Weights of a small transformer language model: MLP 1536 SwiGLU.
Each number is 50 + 12 x the weight over its row's rms, rounded and kept within 0 to 99. Layers, rows and columns count from 0. The size before them is the row's rms in percent of the matrix's.

# q: layer 2 attention query, 576x576, rms 0.132, rows 380-383, columns 528-575
# k: layer 2 attention key, 576x576, rms 0.129, rows 380-383, columns 528-575
# v: layer 2 attention value, 576x576, rms 0.133, rows 288-315, columns 528-575
# o: layer 2 attention output (transposed), 576x576, rms 0.388, rows 288-315, columns 528-575
q380 101:43 36 37 71 44 19 54 56 32 60 58 57 69 30 41 64 54 50 39 47 44 32 52 47 36 47 45 49 37 42 50 58 66 73 45 69 42 46 47 48 44 56 41 46 64 49 39 70
k380 096:40 44 64 36 47 51 41 54 46 36 64 23 47 56 54 48 34 66 23 38 48 47 53 46 46 71 56 43 37 29 64 31 52 40 53 50 62 36 39 50 59 52 46 61 57 38 42 61
q381 104:47 35 63 47 31 35 65 33 53 53 57 71 57 49 33 64 46 52 62 42 64 34 57 38 36 60 54 56 45 69 59 36 48 31 63 51 61 42 49 55 39 57 58 70 56 54 58 56
k381 106:53 51 57 62 58 42 31 36 59 48 56 44 49 54 37 55 44 43 64 56 43 17 46 32 53 74 52 42 79 60 55 47 51 53 41 36 63 48 66 49 62 36 41 50 66 52 50 65
q382 104:41 52 40 38 55 67 57 54 37 46 43 43 55 50 48 65 40 69 50 55 30 76 46 51 59 49 43 51 52 54 63 70 41 76 35 44 64 50 48 43 45 44 58 41 39 30 40 66
k382 101:35 57 50 49 59 25 69 43 75 53 39 60 25 35 73 74 34 35 29 51 45 53 55 45 46 44 43 67 45 57 69 84 31 60 48 43 53 63 46 60 35 41 42 68 43 79 37 38
q383 105:52 56 40 51 50 47 67 69 55 39 51 54 38 66 49 55 63 74 42 43 59 54 53 36 54 34 49 52 54 55 51 56 28 36 47 29 29 50 58 48 29 50 52 37 47 45 44 46
k383 100:63 51 62 71 44 49 34 70 59 35 59 41 36 51 72 39 57 57 42 36 32 69 53 46 59 73 17 42 51 41 64 67 58 30 53 47 47 55 59 43 30 57 44 50 65 50 66 35
v288 105:56 70 45 67 54 55 53 52 36 40 45 86 41 28 41 39 43 68 53 61 61 56 56 53 56 55 85 73 60 56 34 52 49 61 53 50 52 24 44 50 71 69 56 55 50 45 55 67
o288 101:43 53 35 33 38 60 57 48 61 52 60 45 53 58 76 48 59 40 52 45 54 52 57 52 41 44 38 36 55 44 66 45 38 54 67 68 37 69 29 67 36 54 49 54 73 30 61 52
v289 103:72 51 58 24 55 52 57 44 48 48 62 71 70 46 57 58 58 63 69 56 48 42 46 46 56 56 36 50 50 33 46 69 14 61 65 41 30 47 58 55 56 46 42 41 44 69 55 37
o289 105:41 43 62 69 49 56 33 32 50 25 50 43 41 71 62 42 47 45 48 58 32 37 52 40 57 47 63 49 78 39 39 42 48 49 35 61 41 57 51 32 56 48 21 51 45 37 46 47
v290 097:56 62 43 47 62 45 36 50 54 48 73 63 62 62 50 45 27 45 55 32 73 49 40 37 41 38 58 58 50 47 45 45 43 57 33 55 67 74 46 42 48 42 36 36 59 48 54 57
o290 101:61 38 58 44 48 38 39 53 49 64 65 58 53 40 28 43 64 52 58 42 38 60 56 62 58 61 29 53 50 60 47 47 59 52 67 56 51 40 47 42 59 46 69 53 41 56 44 55
v291 101:45 42 43 35 57 35 56 58 51 66 78 46 29 45 45 45 63 43 45 46 46 36 44 56 43 41 50 60 59 63 46 36 60 46 66 43 59 58 45 49 58 67 49 46 45 53 37 52
o291 105:40 62 38 57 62 66 54 48 52 55 43 70 66 43 49 64 40 71 60 44 39 49 50 62 43 53 43 76 49 69 71 41 44 35 43 72 50 41 56 46 61 40 44 24 59 54 44 57
v292 096:47 71 44 52 42 59 56 49 55 33 38 57 63 33 59 61 34 75 57 34 59 59 42 63 56 64 44 58 44 56 48 52 47 59 33 47 27 38 39 18 49 62 59 45 63 46 22 72
o292 097:63 30 37 68 52 57 51 65 62 62 52 43 36 56 51 25 51 55 46 52 53 45 46 46 75 50 63 39 56 37 53 61 38 58 71 56 50 42 80 90 68 37 38 37 32 80 43 40
v293 098:45 62 46 50 37 78 43 48 44 28 72 53 51 65 64 55 57 51 57 45 47 37 30 58 53 49 56 59 49 46 62 74 51 51 42 49 43 48 61 46 28 59 39 36 53 46 44 50
o293 099:34 58 46 61 63 46 57 13 55 49 36 42 62 46 45 46 35 59 51 70 56 36 37 46 65 50 49 39 45 48 65 53 60 58 55 44 46 45 37 61 45 49 51 57 59 48 56 53
v294 093:55 47 55 66 43 47 31 57 53 51 38 92 39 31 66 49 46 43 46 47 45 54 58 41 51 36 34 68 51 72 43 54 53 49 51 66 51 43 48 54 53 58 35 23 71 53 55 26
o294 094:42 59 18 63 67 64 58 33 37 70 45 24 46 61 49 34 64 38 51 47 71 64 37 43 29 77 52 24 40 32 46 50 60 65 44 58 32 46 60 28 56 71 60 69 36 44 53 41
v295 100:37 59 73 47 54 51 48 21 52 56 70 36 66 61 47 42 66 48 59 44 53 46 48 47 49 25 34 42 56 53 76 48 22 54 45 77 57 58 48 58 58 59 45 55 41 53 65 47
o295 102:39 64 53 54 45 30 36 62 68 48 11 68 42 49 29 45 43 40 34 43 49 34 43 20 48 41 53 39 53 39 19 48 66 71 61 37 56 61 71 36 32 26 42 63 47 53 60 51
v296 106:64 42 45 62 38 45 62 38 53 46 27 45 65 41 46 56 58 58 69 45 49 55 54 37 42 46 68 69 57 62 57 46 67 56 63 47 33 73 63 40 53 46 46 29 64 61 53 40
o296 104:43 59 44 45 64 46 49 79 56 40 76 50 49 77 48 30 48 58 41 40 48 47 25 51 64 64 28 35 32 63 46 34 48 36 54 45 80 37 59 46 57 27 45 71 37 31 72 63
v297 096:49 41 54 67 62 41 38 36 39 32 45 45 66 48 31 50 53 64 44 83 65 59 63 69 84 38 47 49 22 68 52 56 72 54 50 25 64 41 53 43 55 34 36 43 68 47 40 73
o297 096:50 47 47 35 52 44 77 52 42 50 46 28 63 28 57 55 34 57 30 20 55 49 59 43 50 68 31 51 53 58 14 55 40 38 56 56 45 63 52 52 57 45 47 72 60 36 60 45
v298 098:51 43 42 52 67 38 52 50 59 38 52 36 55 51 65 47 65 51 42 52 60 48 34 67 54 64 61 32 50 47 41 57 41 59 68 52 29 63 42 63 38 51 83 43 62 51 52 61
o298 101:60 61 64 55 63 66 42 27 44 37 66 66 52 64 50 44 35 55 65 44 30 42 58 25 56 30 48 52 41 50 48 49 49 62 56 27 61 51 70 42 55 55 51 35 46 59 67 47
v299 102:53 69 41 62 33 34 34 30 34 50 47 40 52 46 62 45 63 34 29 42 37 57 28 56 50 36 39 45 49 70 49 59 57 51 76 62 45 56 60 54 62 67 37 68 41 35 64 36
o299 103:45 35 60 38 67 52 58 56 38 35 39 66 36 52 53 49 55 75 71 24 81 48 57 34 66 63 63 57 41 37 38 87 55 47 44 66 50 53 66 53 50 50 63 47 75 50 55 48
v300 099:46 52 37 82 42 61 60 43 46 49 75 65 56 40 35 54 43 43 43 38 68 62 49 42 61 34 33 28 51 55 77 53 34 68 46 14 48 62 53 53 47 41 36 50 58 74 60 49
o300 101:52 53 68 50 26 24 59 63 37 51 51 43 50 35 64 56 56 59 45 58 63 35 78 42 48 69 61 55 31 44 18 53 52 49 44 57 49 38 60 48 40 71 67 70 53 38 50 49
v301 100:47 48 74 49 52 48 47 52 55 50 62 74 52 34 47 45 52 76 39 22 56 17 47 50 56 71 58 62 44 65 49 57 56 25 66 60 68 51 50 60 42 51 50 55 49 30 42 35
o301 102:41 57 32 50 39 46 51 54 37 33 72 38 26 55 60 72 36 51 54 53 44 49 57 47 48 36 35 37 40 31 44 65 71 59 50 31 35 28 57 56 39 40 55 29 31 69 34 61
v302 100:17 54 78 48 32 66 58 58 40 74 78 51 29 51 53 48 56 52 46 47 47 27 44 39 35 66 69 27 79 59 36 79 48 49 40 54 62 45 45 61 64 39 49 38 53 62 33 55
o302 104:59 29 49 50 74 34 60 56 64 52 35 73 50 48 46 65 58 51 61 68 52 38 46 62 52 32 55 77 47 61 71 64 55 37 63 32 50 46 59 74 34 64 45 53 38 32 57 55
v303 099:51 37 44 69 60 64 38 73 57 55 40 72 46 55 51 43 78 48 58 52 51 54 31 60 40 52 44 36 51 70 53 50 47 59 69 24 63 39 73 40 36 49 69 65 58 42 49 66
o303 103:41 46 73 36 55 57 52 57 48 59 57 48 47 45 44 28 24 59 54 71 69 58 67 47 58 65 50 71 54 56 74 29 53 50 42 47 37 65 45 42 55 62 64 61 54 39 52 57
v304 096:59 67 75 54 52 47 51 61 40 54 70 57 68 42 58 37 49 54 59 44 42 57 24 47 26 51 35 25 61 49 53 59 65 42 44 63 61 30 55 59 44 59 73 43 37 26 66 50
o304 100:41 53 44 43 40 39 69 53 56 39 30 68 36 61 28 59 42 45 34 39 41 43 66 64 46 56 60 59 48 46 58 28 40 43 59 28 62 60 60 44 76 55 40 34 63 51 56 48
v305 098:53 63 61 77 56 56 51 52 41 46 39 46 56 59 47 37 39 40 46 50 54 26 39 56 45 64 57 46 66 74 50 32 59 58 48 22 29 49 49 44 36 40 66 52 33 54 62 48
o305 098:73 65 38 63 57 80 49 25 54 60 37 52 60 35 57 77 56 62 43 56 54 60 33 33 59 40 62 61 56 45 48 18 40 46 60 61 61 35 61 58 61 33 32 59 59 40 31 33
v306 103:48 49 50 62 73 31 67 45 59 39 46 67 59 38 56 25 57 36 40 69 56 48 62 26 29 64 55 43 48 42 40 53 52 63 50 46 62 71 53 49 30 41 61 72 43 43 48 48
o306 106:54 64 69 43 53 75 51 56 29 44 68 40 40 60 56 77 21 55 63 58 47 51 66 56 44 42 49 61 38 54 74 40 43 49 56 47 41 48 35 60 62 43 35 55 57 43 58 46
v307 096:51 75 65 63 37 39 54 39 57 41 65 39 55 52 58 71 53 68 71 58 42 56 49 48 44 46 46 48 40 44 39 49 73 63 50 73 47 53 56 44 59 60 62 33 31 61 55 71
o307 097:36 55 53 38 52 58 26 65 56 47 33 57 54 54 41 42 49 41 51 44 50 54 55 49 60 53 60 39 53 48 56 51 39 27 47 38 55 37 48 58 61 61 47 84 62 55 48 38
v308 102:65 30 49 48 53 60 44 30 60 37 45 63 54 51 55 47 40 68 50 48 11 58 55 49 52 42 39 55 31 36 62 56 42 64 50 82 28 59 65 44 56 35 39 46 55 50 37 47
o308 104:45 51 46 47 47 75 70 76 70 52 63 38 41 42 48 37 54 40 55 47 54 44 53 32 43 52 49 52 37 59 43 47 55 33 55 51 59 50 46 49 40 78 58 66 56 48 63 31
v309 100:34 34 64 33 63 42 70 43 41 49 53 48 47 40 42 42 59 61 37 31 58 65 62 68 78 42 64 35 47 67 68 69 57 56 36 68 38 58 48 61 62 51 34 42 69 29 56 53
o309 099:61 50 54 65 38 63 40 63 40 29 34 51 45 54 56 56 50 59 52 63 44 53 56 40 29 55 32 57 39 32 51 67 45 41 68 40 66 58 53 38 45 54 51 32 46 46 67 54
v310 098:60 69 41 62 40 47 40 61 61 52 41 46 82 41 53 35 62 50 73 48 57 53 49 42 42 40 70 65 50 47 43 64 45 69 60 53 72 47 62 37 42 47 41 56 57 60 56 33
o310 100:47 23 51 45 47 68 36 44 40 34 50 43 35 47 59 50 47 41 42 59 41 59 53 61 59 49 39 26 41 40 55 25 65 38 44 33 17 50 40 59 43 51 40 74 56 58 44 48
v311 099:60 37 62 58 17 69 45 72 40 51 46 55 53 63 50 33 48 48 32 55 43 57 49 41 49 40 54 76 33 59 68 37 72 42 46 53 45 53 54 43 60 74 43 47 42 41 41 42
o311 102:33 58 43 53 68 47 56 62 65 86 37 63 67 49 41 47 39 46 63 50 51 41 46 48 53 62 29 63 50 70 56 31 46 49 55 47 55 61 59 51 47 46 56 40 36 35 61 54
v312 098:41 64 63 51 53 61 62 61 57 52 56 51 67 55 65 62 54 36 38 46 58 58 33 47 35 51 56 44 52 53 63 50 70 41 58 58 41 74 32 52 45 41 29 48 64 48 35 60
o312 102:43 37 62 64 43 45 38 33 65 24 51 66 43 51 55 61 52 52 67 68 58 41 53 59 65 41 61 59 58 42 63 57 26 39 45 43 45 34 57 39 51 64 63 50 26 46 65 57
v313 104:47 62 40 22 76 44 51 48 55 53 46 45 45 38 45 67 61 72 50 42 45 46 37 39 40 44 73 50 39 47 78 56 55 61 49 53 57 75 56 22 77 51 41 63 35 69 24 46
o313 107:36 58 53 57 25 61 25 60 59 34 41 47 39 39 48 47 35 25 47 50 61 46 47 52 62 58 46 40 40 45 43 55 25 45 71 41 74 30 54 54 28 66 58 48 53 27 34 47
v314 099:44 54 45 45 41 44 56 50 44 61 33 47 45 64 47 58 27 39 10 62 65 57 43 57 37 51 49 42 37 55 50 57 68 37 54 49 39 73 37 42 59 41 35 45 51 45 61 34
o314 095:53 39 35 57 47 45 41 48 40 43 35 58 27 48 74 42 55 28 58 25 55 34 47 57 46 53 59 44 53 46 46 47 55 37 47 74 59 59 55 56 57 54 68 48 55 58 41 51
v315 097:53 53 51 72 28 56 48 56 58 64 26 58 40 67 69 68 41 46 32 46 41 68 53 52 59 60 67 57 47 37 37 70 48 48 75 42 50 57 84 33 42 43 55 43 61 51 41 44
o315 098:50 52 49 44 67 41 60 28 35 44 61 74 53 51 28 37 50 59 68 55 55 40 52 44 39 52 47 37 37 40 54 53 46 41 00 60 49 86 33 54 36 50 62 69 51 51 64 44